config = dict(
    n_head=2,
    n_kv_head=2,
    activation='quick_gelu',
    positions='rope',
    qk_norm=True,
    init='normal',
    init_std_qkv=0.0604,
    init_std_o=0.0,
    lr=0.00216,
    beta1=0.9,
    beta2=0.98,
    grad_clip=1.0,
    warmup_steps=494,
    doc_mask=False,
    dataset='wikipedia_en',
)
Each number is 128 + 32 x the weight over the matrix's rms, rounded and kept within 0 to 255. Layers, rows and columns count from 0.

# layer 3 MLP down (transposed), 768x192, rms 0.0941, rows 736-753, columns 0-191
[[ 86 139 195 138 145  97 155  82  39 135 125 135 107 236 138 142  80 117 140 147 184 139 104 178 128  87  75 139 142 170 171 247 172  96 214 165 169 162 169 145  99 219 153  79 172 130 102  72 225  82 160 155 132  77 140 122 129 106 166 226 140 106  94 116 146 131 102  84 131 152 130 131 213 116  22 188  93 126 180  85 146  56 153 154 160 125 118 139 199 101  34 127 174 111  84 100  87 124 121  83 115 126 166 152 159 128 160 105 113 187  68  91 157  88 139  52 205 109 122 166 104 134  99 211 187 123 101  83  87 247  88 157 109 123 119 137 144 190 124 118 159 105 155 183 110 127 153  95 116  94 154 117 151  98 143 118 131  77 154 147 134 123 172 134 126 135 169 103 107 135  78 159 200 124 168 162 100 119  72 103 120 116 143 162  96 135 121 172  82 181 187 133]
 [ 88 101 116 141 139 144  99  87 113 154 106 141 134  74 119  33 134 168 139 111 135 175 121 120  98  92  98 186 124 108 151 104 173 129 119 119 131  94 129 113 132 184 157 141  96  86 114 111 136 165  97  82 119 114  99  89  90 130 128 120 166 157 130 183  96 166  90 130 149  90  90 211 121  90 119 130 123 151 117 161 138 131 126 129 140 120 120 140 102 114 134 182 165 128 125 158  82 118 191 138 119 117 166 137 123 140 123 122  87 126 133 156  92 148 122 149 170 135 126 141 116  91  95 129  98 136 125 110 103 152 154  81 159 136  95  93 124 188  92 127 118 141 151 105 153 162  85 158 132 130 120 128 126 150 143 142 146 110 138 127 106 149 101 107  91 130 144 131 138 163 124 128 129  96 133  98 151  90 148  95  78 114  96 137 130  98 107 178 115 103 134 140]
 [143 111 132  49 107 183 189 118 132 138 158  84 107 167 156 122  78 120 115 128 131 125 152  76 181 114 117 137 148 100  63 173  92 130 117  98 124 140  96 129 169 127 153 150  93  61 103 135  89 135 134  93  89 144 100 104 153 162 108 127 104 152 132 127 177 160 141 134 137  61 117 105 141 148 170  82  80 177 131 188 157 183  76 143 121 142 127 133 180 161 135 134 161 115 164  93  83 129  50  78 126 119 144 148 133 147 131  94 129 115 142 165 136 127  65 130 150 117  98 147 152 112 114  98 141  93 153 146 107 145 106 159 119  62 130 131 139 101 129 134  77 142 105 109 128 130 141 152 108 158 107 108 124 118 151 165 131 190 119 138 105  97 180 102  75  71 140 148 117 119 144  80 184  96 131 103  92 136 156 147 191 174 148 131 146 149 148 180  97 168 150 144]
 [133 121  94 125 116 142 124 112 123 100 142 129 130 255 120 137 111 125 115 125 113 109 119 171 140 149 140 182 114 134  75 124 126  92  97 146 137 116 127 106 169  86 165  86 128 126 118 134 149 135 144 145 163 128 143 115 123 124 168 102 134 123 118 139 138 118 107 158 125 104 123 126 152 131 112 130 105 126 139 121 119  83 114 151 100 127 147 104 151 129 116 115 100 157 127  93 115 162  92 147 155 144 113  80  80 190 133 109 140 100  86  92 132 106 119  77 105 110 161 114 154 100 121 141 158 110 135 114 147 129 149 112  90 101 156 172 104 146  90 106 113 145  82 119 119 113 149 126 187 131 174 126 100 168  96 143 130  94 148 109 128 181 131 151 132 159 150 133 107 104 100 127 111 101 170 105 162 145 161 150 171 140 152 116 186 158 165 113 152 150 185 152]
 [117 219  58 159 106 117 120  87  79 141 106 121 139 222 132 101 130 134 133 173 148 162 135  80 146 111  48 172  99 132 112 136 187 165 110 137 156 137 178 107 127 143  60 184 166 103  89 176 129  97 118 131 125 127 143 154 150 127 121 149 100 186 168 143  98 154  83 105 106 121 125  91 136 106 111 120 125 113 122 116 107 128 151 130 146 117 135 140 102 120  78  76 171 155 147  94 168 150 121  80 164 130 112 128 141  93 165 149 127  72  89  63  56 149 157 109 167 153  79  93 114  52 123 101 101 103 100 137 193 116  89 161 127 150 144  94 115 131 154 243 167 144  94 164 118 137 113  49 117 130 132 118 115  81 149 110 122 158 161 187 116 154 110  92 122 125 139 124 136 145 148 164 162 110 118 117  70 127 150 166 108 141 176 144 129 179 133 130 131 156 126 164]
 [131 132 144 121 119 154 129 141 127 119  82 172 163  84 135 130 113 167  94 146  65 138 108  92  61  95 122 140 126  87 122 123 116 119 105 139 104 167 140 140 130 121  68 134 147 111 151 107 198 127 132  82  70 192  94 113  90 200 119 182 121  98 183 154 104  97 135 135 145 128 181 113 146 140 150 141 101  99 131 139 121 115 126 153  73 139 172 128 100 127 138  89  70 106 110 135  99 105 147 121 160  87  40 116 121 182 144 105 132 129 148 163 111 152  86 134 137 155 119 144 138 136 102 146  86  85 112  96 137 154  85 164 135 114 118 144 145 140 109 149 124 120 137 153  62 190 136  80 102 146  83 126 168 147 113 163  79 146  94 112 121 115 111 140 153 133 122 154 193 136 130 127 123 146 159 145 131  94  85 105  98 147 139 141 165 113 125 124 177 134 155 178]
 [138 114 166 120  86 110 142  91 156  81 120 144 118 126  57 109 167 124 106 112 105  84 136  84 151  77 128 102 168 117  97  90  75 109  96 114 148 186  59 140  99 204 173 129 102 181 128 113  50 190 127 135 130 111 101 140 166  92  97 134 111 174 158 160 145  97 112 125 125 158 104  87 111 133 127 153 124 155  98 131 104 164 185 123 135 109 109 152 113  75 107 163  90 105 208 130 141  39 169 152 146 149 162 190 100 103 166  90 141 218 127 120 133  88 195 100 119 176 153 149 175 141  91 177 124 170 163 135 146 153 146 112 155 111 155  47 122 177 127  98 167 148 133 171 134 145 143 132 199 128 159 149  87  59 114 113 196  99 136 163 158  95 117 141 125  84  97  60 126 116 145  96 128 121 132 156 120 153 154 128 162 169 133 154  64 142 140  88  67  98 160 102]
 [157 110 134 147 103 112 100 151 120 156 159 165 130  90 119 109 153 147  87 154  93 201 133 132 205 128 118 124 173 140 115 145 112  91 112 130 147 131 114 123 125 138 102 128 125  75 145 123 121 123 129 129 141 126 120 141 121 103 131 121 117 143 184 136 145 154 166 125 126 144 137 139 122 163 210 146 134 137 158 115 115 151 158  99 169 161 146  90 134 151 136 145 130  98  77  86 103 104 152 162 145 143 156 144 150 158 152 105 140  96 102 108  93 163 142 141 129 152  92  75 133  81 122 108 117 173 105 100 151 131 144 140  18 100 170 115 159 158 102 114 109 140 174 163 147  77 165 131 109  97 140 135 180 160 145 136  76 119 141 128 162  88 117 116 108 134 116 135 101 177 130  84 163 133 115 172 118 144 135 130 130  91 168  95 123 116 113 149 139 144 150 158]
 [120 176  79 142 107 126 152 142 139 111 130 126 104 108 123 122  84  93  96 122 116 133 132 135 151 128  73  81 105 148 160 112 184 156 114 101 120 130  90 155 158 109  79 116 141 150 128  80 137 144  91 166 139 144 140  96 144 122  86 116 136 117 123 108 146 100 157 113 186 136 142  88 152 149 110 140 130 124 108 131 124 136 168 146 125 103 163 155 121 100  96 141  91 167 113 167 140 102 155 113 117 112 146 114 168 120 122 163  91 150 148 144 128  86 160 156 117 178 174 127  99 184 112 112 132 157 140 111 137  93  83  92 136  95 161  91 128 129 103 103  91 161 155 125 107 154 149 154  64  86 127  83 131 135  96 166 113 161 107 120 158 134 167 137  85  97  69  91 131 149 161  89 121 115 128 131 106 134 149 175 136 121 122 112 105  98 155 122 115 130 152 111]
 [121 148 144 161 163 136 127 154 142 108 130 128 127 184 105 117 116 109 151 115 116 201 190 102 128 112 105 148 143  94 147 149 117  89 114 123 143 119 187 157 126 144 132 135 130  93 104  85 145 146  61 110  99  97 149 117 125 117  81 135 149 127 118 138 109 136 113 132 118 137 114 152 107 138 144  96 141 115 115 129 241 111 111 134 144 104 119 118 147 166 147 135 115 119  74  93  99 109 121 159 156 163 124  99 166 136  89 162 130 153  81 156 164 122 142  82 158 103 136  93  85 109 122  97 118 138 110 204  78 159 131 150 127 138 101 108 156 124  99 132 125 109 143 112 175 110 181 118 171 133  84 115 156 104 164 165 109  96 154 138  97 122 172 134  98 126 135 185 126 148 128 114 166 104  84 157 123 118 146 139 106 104 144 104  72 129 112 151 131 159 115 116]
 [166  88  82 133  75 153 155 120 107 113 131 118 141 215  86 145 128  71 126  95 138 159  28 114 109  95  96  69 131 158 123 116 130  74 184  75 120 111  81 171 104 130 152  30 159 127 193 171  89  56 128 229  87  97 103 129 150  96  45 120 138 145 123 151 179  67 116  99 113  86 141 143 126 112 108 169 152 104 120 144 145 153 122  78 135 126  86  54 117 102  84 129 135 177 141 105  89 167 105 100 100 145  82  82 117 105 139 139 160 152  64  90 138 136 155 122 101 203 152 149 166 100 164 155 111 149 145 126 127 131 141 138 141 140 170 104 110  82  81 122 146  86 124 146 125 120 118 127 166 104 130 146 109  96 141 149 138 183 105 128 137 140 123  51 135 106 110 139 107 155 173 111 119 158 144 149  87  86  77 147 134 123 171 196  92 114  73  77  94 138  65 106]
 [124 156 154  88  59  90 180  68 129 127 165 104  67 178 135 148 134 147  54 129 127 150 140 128 131 134 134  63 132 136 165 127 120 110 114  85 146 204  58 134 146 150 153 108 123  47  92 150 152 184 178 158  84 132 126 189  59 131 212 176  47  90 101  81 104 143 140  91 128  65 176 171 132 146  90  93 133 164 129 140 152  69 149  89 137  80 223 105 178 182  73 139 108 161 156 122 145 139 126 112 123  38 146 107 145 103 168 133 154 121  95  59 144 165 120 146  85 143 155 106 133 101 160 107 200 199 148 231   0 159 119 134 117 167 133  85 160 120 102 131  88 112 167 117 130 146 121 152  97 159  78 155  67 183 109 146 104 155 110 158  94 130  69 167 125  88  90  75 104  94 186 136 129 126 146 182  44 119 195 120 184 147 106  70 122  60 158  89 156  99 152 150]
 [176 117 107 127 127  54 113 167 146 101 123  96 139 196 113  60 135  99 165 109  97 148 106 178 169 104 152  99 159 180  89 124 155 129 108 164  84 180  87  92 104  91 189 156  94 104 140 146  86 135 189 105 120 120 111 105 147 137 118 124 146 171 105  28 148 121 150 139  69  99  77 163  93 117 160 134 149 188 108  85 220 121 134 168 122 128 117 177 121 173 154 168 149 171 104 141  99 197 138 153  70 132 102 177 186  81 108  85 124 128 114 146  98 125  76 133 159 156 154 154 164 120 106 129  77  88 215 144 187  98 128 232  55 132 130 157 103 117 122 105 151 100 142 184 179  87  81  96  82 138  88 164 116 134  87 159 151 151 110 107 162 104 125 117 136  90 106 127 192 140 121 134 127 124 113 169 170 126  85 152 133 181 113 199  39  86 237  75 144 151  83 137]
 [150 177  95 134  90 125  86  98 115  99 123 145 155  66 135 124  76 103 155 120 127 132 148  82 123 193 161 134 133 197 104  87  89 177 118 119 116 103 168 146 124 169 148 149 156 145 194 123 103 136  34 180 141 101  49 151 119 100  83 137 137 123 116 135 132 140 172 159 115 108 112 163 151 111 119 126 141 143 102 130 143 104 143  88  90 130 125 155 112  55  96 155 144  77  84 152 115 102 168 113  78 151 163 101 121  82 121 164 143 126  99 167 135 132 145 168  90 111  87 122 112  79  99 112  94  77 172 108  84 115 118 133 137 135  91 106  78 164 180 109 175 114 114 111 141  73 155 164  93  64 184 114 159 148 116 103 163 162 124 112 120  94 128  87  67 134 132 121 134 148  69 126  77 127 128 148 105 100 125 107 165 111 159 123 102 192 119 148 117 129 147 111]
 [122 148 147 152 142 134 131 124 157 179 140  81  94 100 153 116 169 169 153 108 136 142 127 126 131 111 118 109 170  78 172 152 196 180  89 143 122 153 123 124 112 172 159 126 111 113  76  83  94 142 145 140 134 119 131 125  58 126 108 112 151  90 107 127 130 160  93 141 148 117  74 113 136 132 173 103 147 157 133 102 128 150 136 142 133 111 116  91  89 128 118 142 127 135  96 157 152 153 129  80  77 139 151 131 155 116 122 117 153  99 103 169 171 144  94  97 137 116 156 123 115 122 110 179 112 141 129 155  80 137 119 169 171 120 148 123 118 113 125 135 101  91 150 134 106 141  85 120 162 137  67 137 161 114 152 124 127 136  96  96  72 108 164 112 121  78 107  81  76 154 135 149 185 100 116 150  66 106  84 169 173  84  78  89 120 138 132 120 135 110  76 105]
 [122 129 126 104 172 152 156 139  95 135 159 113 170  78 151 140 121 113 115 127 112 127 162 119 112  51 139 162  98 140 151 161 136 195 149 154 143 162 121 100  77  51  73 121 182 186 160 129  64 115 158 117 113 141 136 133 126  91  89 140 105 109 101  96 132 111 113 125 137  97 153 128 142 185 121 133  97 135 148 107 137  91 172 163 190 110 115 146 149  84  76  82 134 113 139 160 113  83 156  82 157 165 138 177 115 161 130 115 123  94 210 164 156 117 117 133  98 149 111 132 182 159 156 152 156 118 171 122  97 171 120 176 132  86 118  88 130 109 150 123 131  48 133 151  92 118  99  92  92  96  81 125 141  92 124 142 144  84 134  83 148 121 174 140 121 162 122 138 123  89  94 109 107 152 101 122 142 174  84 168 136 135  92 171 102 136  98 123  87 161  87  93]
 [ 75 117 141 125 117 105 119  91 111 159 140  80 170 114 112 135 150 145 185 121 159 134 120 106 130 137 109 140 100 157 104  97 124  94 156 149 172 157 132  93  91 123 137 121 119 146 147 104 161 121 148 149 130 139 177 134 134 144  83  62 147 113  73 111 171 125 141  96 113 191  79 102  92 146 129 131 112 120 115  51 110 163  78 155 102 142 140 110 124 106 178  98 171  87 112 122 177 174 127 101 108 117 146 134 112 100 137 154 196  92 148 137 117 130 114  97 142 118 132 108 115 146 133 147 174  32 126 122 105 110 143 153 173 145 162 167 146 144 141 148 174 166 146  71 156 131 185 127 162 163 113 147 141 105 126 111 117 148 102 121 129 139  98 173 119 137 141  98 112 138 155 130  99 159 112 166 161 142  85  87 118 194  74 111 121 150 109 147  95  92 166 104]
 [107  63 113 121 144 159  90  86  81 119 151 133 127 128 147 127 157 154  84 180  75 111 159 137 113 116 125 142 138 167 182 126 152 105  60 133  94 136 190 151 169  90 104 179 144 113 104 115 121 133 126  85  96 131 104 113 173 147  78  76 116 150 109  99  89  97 119 158 188 181 110  84 103  96 107 142 132  94  65  93 100 207 146 111  62 145 174 105 147 160 114 106 157 151 124 145  97 155  71 136 139 120 167 173  79  79 196 102 144 139 130 161  98 134 139  93 106  77 130 153 206 182 143 134  74 123 141 146 125 182 154 167 136 141 102 144 128 174  79 147 123 148  69 137 148 139  66 145 121  94 153 131 210 143  62  64 179 136 165 196 119 120 160 162 148 162 144 120 122 166  33 112 123  95 150 135 103  93 109 129 107  86 170 116 160 155  66 197 184 130 101 138]]
# layer 3 MLP up, 768x192, rms 0.118, rows 737-754, columns 0-191
[[149 104 122 100 126 134 149 136 144 114 154 120  82 113 139 214 151  88  91 170 126  85  98 142 134 177 141  81 145 142 102  91 118 183 157 150 122 134 135  89 160 151 119 120 145 100 109 129 142  92 153 155 117 121 126 119 131  97 139 106 143 111 119 171 171  98 186 111  88 142 130 151 133 168  88 124 143 163 195  93  90  96 120 125 133 150 118 154 152  97 153  69 124 115  91 133 116 115 128  85 202 108 109 183 120 138 138 134 191 188  82 105 135  84 107 103 116 140 103 119 116 169 153 146 241 126 123 115  92 151 124 136 104 131 109 149 114 104 149  93 137 142 124 158 131  96 194 120 132 141 157 144 135 110  91 205 141 117 138  75 136  84 129 154 133 186  89 131 111 117 100 135 142 113 125 142 166  76  86 177 171 111 106 117 111 169 148 138 135 146 129  92]
 [133 112 125 177 128 119 126 110 124 132  48 129 110 129 132 167 211 172 155 152 162  68  82 184 120 132 110 128 120 188 128 101 119 136 137  73 164 117 194  89  83 117 149 113 169 135 141 144 148 100  97 155 148 130 167 113 112 113 182  80 118 117 104 113 198  98 104 118 142 136 135 141 142  63 186 104 138 169 151  64 154  90  92 118  97  62 125 107  76 173 119  78 102 173 129  77 136 169 122 119 146 106 126 107 148 123 101 158  96 114  97 121 120 130  88 129 129 137 159 152  66 114 102 200 135  95 140 196 169 127  98 194 125 142  96  89 136 107 120  98 179 156 139 106 156 168 125 117 118 122 112 212  79 158 131  66 115 112  99 180 103 167  66 180 152 131 116 117  58 111 104 155 106  94 131 105 167  98 136 130 147  83 104  93 117 121 149  80 146 118 131 116]
 [166 124 100 133 127 149 170 111 152 113 163 112 143 131 103 119 139 170 130 128 164 110 129 144  89 181  99 144 152 175  94 129  73 115 127 132 146 100 131  91 168 112 144 137 126  85 110  97 130  92 150 157 150 113 122 120 115 156 162 115 164 158 137 127 115 122  88 136 127 128 126 125 160 155 105 112 131 125 140  78  93 139 122 142 149 138 126 108 118 122 149 166 123 139 113 142 111 171  92 135 142 116 107 120 128 183 157 107 151 141  83 104 141 107 203  77 128 100 121  97 163 133 107 134 163  97 125 171 134 156 158 140 111  82 125 169  96 158 102  81 127 153 107 118 167 138 143 140 125 183 139 151 120 144 143 112 154  88 130 119  89 138 141 140 144 154 145 158  99 124 118 134 140  87 148 110 138  89 159 149 130 147 132 110 151 150 129 106 146 121 153 136]
 [ 92 112 154 117 105 189 177 115 130  88 124 130 152 112 135 174 164 171 104  68 125 106 136 124 129 164 142 112 145 152 148 144 106 135 188 144 170 150 177  70 117 132 140  73 110  91 155 180 106  81 125 137 119  97 144  91 113 195 196 125 169 189  41 136  99  73 120 152  90 102 149 110 193  89  88 143 130  75 158 144 140 116  95 146  78 120 112 114 136 128 131  93  93 164 134 137 133 143 122 183 177 135  98 145 155 160  92 110 128 116  81  68 149 121 178  88 171  98 122 159 115 146 150 114 107 101 116 100 109 142 183 153 152 125  64 179 107 105 135  64 133 139  44 174 169 126 166 151 110 124 131 129 116 134 124 114 137  47 135  98  55 112 144 121 139 125 155 130  82  66 117 145 128 143  78 107 137 106 140 117 133 142 156 181 125 220 142 129 109 152 119 157]
 [ 95 126  93 144 128 125 112 123 169 142 128 110  82 175  92 192 110 139  94 168 119  59 144 118 140 148 137 113 149 107  88  79 139 100 111  76 151 109 125  83 157  90 124 139  82 121 110 129  69 152 116 199 150 140 133 103 119  99 137 107 143 130 115  65 110 129 123 139 103 127 115 140 127 155 118 185 119 135 118  94 128  78 121 108 150  74 106 130 169  89 122  98 133 124 125 109 124 102  51 109  85  98 132  92 104 161 102 142 145 134 108 136 134 128 191 134 115 157 142 104 114  95 121 116 145 155 137 169  97 122 173 122 112  88 102 147  85 128  98 136 152 119 160 116 102  86 207 107  97  99 120 110 173 148 110 104 130 176 150  83 122 140 147 148 111 141 156 157 159 124 148 133 135  55 151 157 131 103  71 163 100  54 143 117 139  99 131 124 131 178 108 164]
 [128  75 161 168 135 214 185 115 155  57 130  88 107 157  85  76 175 141 120 128 184 129 137 133 154 144 192 110 155 115 124 102 146 118  85 176 142 147 162 107 130 121 144  69  99  96  80 170 159 125 102 164 129 134 145  91 158 124 170 168 158 202  79 139 177  77 116 107  86 152 146 125 171 146  68 140 151 140 171 142  67 136 138 117 146  69 117 120 106 130 112  85 129 106  85 113  99 117  59 152 102  93 130 121 185 133 167  85 151  88 111 128 197 110 119 106 168 112 150  99 137 126 165 140 130 128  95  74 167 180 123  99  96 118 134 101 109 123  97  85 139 105 123 119 185 126  71 160 203 201 132 167 154 175 117  81 172  98 174 126 107 132 124 167  94 156 126 120  61 122 114 149 172 130  98 185 212 174 135 102 153 127 156 129 103 149 128  90  58 158 136 151]
 [ 88 178 145 135 132 116 115 110 145  79 125 164 143 159 125 140 119  95 119 116 141  91 161 200 112 166 118 119 164 129 136 141  78 119 174 158 121 150 116  94 162 146 156 101 173  85 128 147 144 128 134 144  85 115 197  99  65  96 121 151 111  64 122  99 129 173 114  70 156 120  85 165 117  92 143  98 140 119  90  69 109  99  90 195  97 149 129  73 128 137 144  84 105 130 140 145 137 121 106 132 111 117  96 139 100 159  71 133  95 100  74 126 138 162 144  95 131  85 132  91 110 139  96 141 131 114 139 130 132  99 119 124 128 144 124 112 120 120  75 173 115 148  98 150 154 135 113 129 165 140 189  85  97 177 145  87 200 119  86 127  97 190 150 144  93 138 133 106 117 128 107 173  62 134 180  73 130 101  93 149 120 147 122 146 157 143 152 131 133 148 150 135]
 [116 116 161 122 125 113 177  97 117  95 177 163 136 124 161 110 162 104 144 129 128  95 156 126 113 132 123 167 186 137  93  72  99  88 116 147 131  96 150 143 146  86 138 161  90 106 114 139 100 120  87 164 114 113 148 109  94 105 182 148 140 219 147 158 188 120 127 143 123 134 147 143 101 140 165 163 165 139 152 116 111  81 148 121 118 130 145 115 215 133 152 134 133  99 106 123 102 128 123 135 155 158 139 140 104 137 151 127 181 113 147  84 174 134 171 111 177  93 130 105 138 105 130 170 180 102 138 156 176 169 138 100 145 151  96 131 120 198  54 141 125 132 142 153 132 164 168 133 199 138 225 180 116 135  84  88 146 121 132  67  98 140 132 134 151 120 150 151 130 118 122 117 154 146 115 120 187 117 154 142 122  98 112 153 150 167 172 169 139 146  95  76]
 [ 98 107  55 192 110 111 120 107  88 139 157 126 111 132 188 173 125 135  78 174 150 141 104 182 111 149 118  79 137 140 125 125 129 139  89 144 138 143 124  83 165 106 131  99 120 135 111 132  91 134 185 173 126 121 145 135 158 144 156  93 108 104 149 170 200 162 131 113  98 107 188  89 105 137  98 189 110 131 157 121 103 152 192 148 131 165  90 100 149 123 108 114 135 147 140 137  93 141  98 111 143 123 105 193 117 136 198  75 156 120 144  84 141 162 133 115 128 114 132 102 175 133 157 162 175 126 103 124 176 141 116 109 151 170 125 118 152 154 120 116 136 156 126 103 138 100 107 128 124 200 154 150 124 142  75 102 155 157 176  96 135  93  58 161 131 141 114 121 143  65 108 145  85 181 155  99  83 143 126 137 137 145 111 152 100 128 150 156 116 101 159 110]
 [107  96 110 217 131 126 138  70 147  92 158 115 165 130  96 121 179 121  58 163 201 117 119 117  99 173  57  85 143 132 120 140 123 136 130  60 155 136 148  84 167 120 197 145 101 144 140 153 114 152 177 141 103 126 140  64  88 102 107 113 155 162 117 106 182  87  84 143 109 163 146 114 157  50 134 171 134 134 120 148 115 174 107 150  82 175 126 115  72 154 149 141  70 143  41 148  49 127  90 117 139 130 113 126 134 127 131  43 144 116  58 148 151 120 130 100 127 128 191 119 180 137 101 161 183 133  71 129 114 140 109 126 120 104 114 136 125 121  99 131 121 136 132 147 177 117 127 112 144 145 185 139 108 231  97 137 214  77 119 116 138 125 101 141 162 133 119 135  38 131 127 130 156 109 162  75 142 109 131 150 155  85 139 131  80 143 174 114 180 129 166 109]
 [156  98 131 132  80 161 131 155 141 108 123 212 154 148  96 211 192 135 123 159 168 110  96 104 122 165  80 104 127 145 150 119 122  74  84 131 150 115 142 133 180 168 151 109 153 100 131 150 209 115 129 193 175 124 138  78  93 165 174  90 166 105  96 100 114 158 117 126  93 134 173 128 103  96 121  65 155 182  92 133 225 104 148 174  94 143  95 123 118  94 102  52 143 199 135 114 136 120 149  60  64 154  27  75  71 125 108 168 117  90 119 103 142 128 119  70 125 112 145  53 148 132 164 149 143 162 105 185 220 112 105 110  66 116  63 158 144 140  66  47 157 135 101 149 201 101 164 185 220 163 124 130  97 128 181  98 141 121 195 150  79 162  64 202 109 183 109 150 150  93 161 156 138  94 198  98 168 112  98 128 155 183 124 108 116 118 170  81 117 109 179 157]
 [ 77 117 112 194 184 160 125 138 141 133  78  55 124 150 118  89 137 184  68 138 101 117 135 141  81 137 102 125 124 161 101 184 144  85 135  59 113  76 164  79 122  83 124 113 130 154 114 169  74 138 172 191 142 130 148 105 138 133  86  56  98  86 116 153 137  95 127  85 165  69 113 162 153 100 114 173 171 168 158  92 100  65 147 199 123  64 118  76 124 119 114 107  71 140  95 159 129 138 117 165 141 102  56 178 135 155  84  80  97 156  17  61 118 138 158  66 113 122 180 139 152  83 100 154 103 131  99 160 118 127 105 132  53 119 150 143  99 156 145 141 138 120 137 127 138  91 111 120 126 136 142 174  99 199 122  80 181  81 125 124 121 129 132 151  62 168 137 109  73 100 138 193  94  91 196 103 115 100 184 158 142  40 164 160 135  78 187 100 156 100 176 192]
 [136  45 136 190 124 194 136 156 166 134 134 163 209 153  99 158 121 168 104 147 140 119 144 149  84 189 172 124 132 160 113 129  73 147 124  54 139 123 140 164 195 109 116 106 155 180 132 167 153  80 158 171 211 122 104 135 110 137 121  96 153  99 128 160 129 122 103 138 138  88 153 156 139 147 107 115 139  99 107 117 116 129 181 108 115 112  96 158 148 119 123 135 130 162  61 111 120 159  84 137 143 153 170 148 120 124 111 120 146  93 147 140 164 125 170 137 125  97 142 132 125 114 115 155 122 100 137 157 196 159 144  92  82 116 133 155 112 103 132 116  88 192 134 176 152 107  97 163 116 148 158 215 180 142 102 103 158 122 122 182 156 124 183 149 139 105  81  93 115  86 137 126 171 166 140 123 180 121  88 110  88  94 129 131 104 150 154 140 123 127 140 152]
 [131  85 154 142 113 150 147 154 129 107 160 202 135 109 133 136  84 115 132 167 107  95 123 148 105 164 196 138 158 194 138  84 128 130 185  97 135 133 116 141 203  89  89 107 116 144 140 167 180 102 159 159 134 116 133  90 180 167 172 141 133 140 125 120 109 151 203 101 149 142 165 123 123  94  77 137 119 101 128 145 119 140 110 111 149 166 120 134 157 134 141 109 146 114 158 123 144 152  87 159 158  73  87 124 107 140 120 117 104 122 120  69  86 120 175 130 118 146  94 130 142  95 159 127 162 136 142 135 172 169 112 119 105 110  88 109 133 112 116 139 140 156 117 151 155 138 185 153  89 138 141 149 136 113 116 104 145 141 158  90 146 136 118 171 169 166 136 144 128 105 111 120 118 177 150  98 109 122 171 111 132 179 117 174 178 141 183 167 102 152 152 107]
 [106  90 156 168  92 140 128  99 171 151 125 103 169 122  90 192 104 156 117  64 138 130  99 149 205 143 122 193 142 151 153 153  71  95 100 141  87  73 170 165 108 155 194  48 161 117  85 159 120 115 110 135 155 158 159 147  48 161 158  97 110 182 133 115 119 127  89 142  79 112 141 117 173 125 132 102  94 179 130  89 136 167 175 179 130 147 144 131 159 128 103 115 107 145 109 143 136 154 120 134 101 130 106 127 140 144 105  74  89  87 110 126 115  83 147 144 182 135 116 109 138  77 140 134 129  90 103 139 229 117 174  92  80 146 141 126 144 113 122  92 164 118  82 133 181  88 108 122 101 108 134 146 157 123 141 107 194  99 150 137  65 172 122 136 142 116 159 103 130 132 110 148 149 100 125 133 141  76 209 151 164  79 133 152 134 159 130 143 112 102 134 159]
 [110  74 117 111 147 208 168 136 124  91 149 152 130 131 125 100 110 136  76 135  77 124 136 129 116 176 141 184 165 128  87  98 145 133  65 111  90 143 118  95 172  92 134  94 110 179 102 138  94 143 158 146 171 124  87  69  74 134 137 159 166 168 137 172 139 130 119 121 146  82  83 104 183 100 119  76 110 101 156 170 152 118 148 122 139 153 109 224 146 152 144 132 125 127  82 145  78 144 125 115 137 182 100 130  60 183 108  68 149 100 131 112 155  84 130 135 106 135 180 133 166  77  54  97 169  92  84 104 163 129 168  85 100 146  99 110  97 125  94  97 100 138 111 133  86 125 109 152 173 130 120 112 155 150  88 119 173 112 134 100 132 149 164 140 106 192 164 121 103 159 118 124 143  64 138  91 189 148 163 181 112 102 171  94 121 157 156 117 167 165 142 185]
 [122 113 101  94 116 144 148 165 132 110 161 108 187 208 124 144 215 123 132 103 141  68  91  85 143 136 185 149 142 144 116 129  86 126 146  96 187  83 132  89  95 109 124  98 155  80 119 132 109  89  73  67 134 111  94  86 167 180 159  84 118 128  87 171 158 111  95  89 166 203  81 144  79  81  77 173 114 132 178  92  18 144 151 125 138  88 128 133 136 139  93 112 147 166 165 160 135 128 129  90 158 126 130 139 159  89  84  98 139 125 134 147 153  55 115 121 149 170 100 124 152 141  96  89 135 121 124 100  99 134 145  96 110 133  66 157  99 135  84  99 175 155  63  49 148  89 173 144  98 112 152 121 111 128  77 122 107 124  84 110 144 100 104 106 162 219  90  91  88 114  99 140 158  64 132  96 168 109 104 126 164 111 127 142 205 163  98 150 116 118  97 157]
 [ 91 100 119 146 143 170 104 125 137 156 174 179 122 199 146 160 116 146  93 111 107  97 144 120 134 127 195 143 117 118  87 115  98 129 143 139 118 125 142  73 176 137 132 146 101 159 138 150  66  73 186 124 137 116 142  42 124 131  75 136 189 146 112 149 100  76 141 143 129 162 136 151 170 109  94 129 141 102 160 133 143 108 164 144 102 175 105 132 162 144 153 109 104 148 106  94  79 123 144 114 119 140 136  99  96 121 145  83 104 160 181 161 164  94 135 140 167 108 111 122 170 138 151 115 131 111  96 142 112 134 120 150 158 109 112 199  88 146  59 151  88  63  58  62 115  85 162 132 158 134 171 148  61 147 143 182 142  99  74 146  78  76 157 138 125 152 174  76 133 130 130 128 104 128 116  98  87 104 110 133 154 181 159 139  92 154 133  93 137 100 133 166]]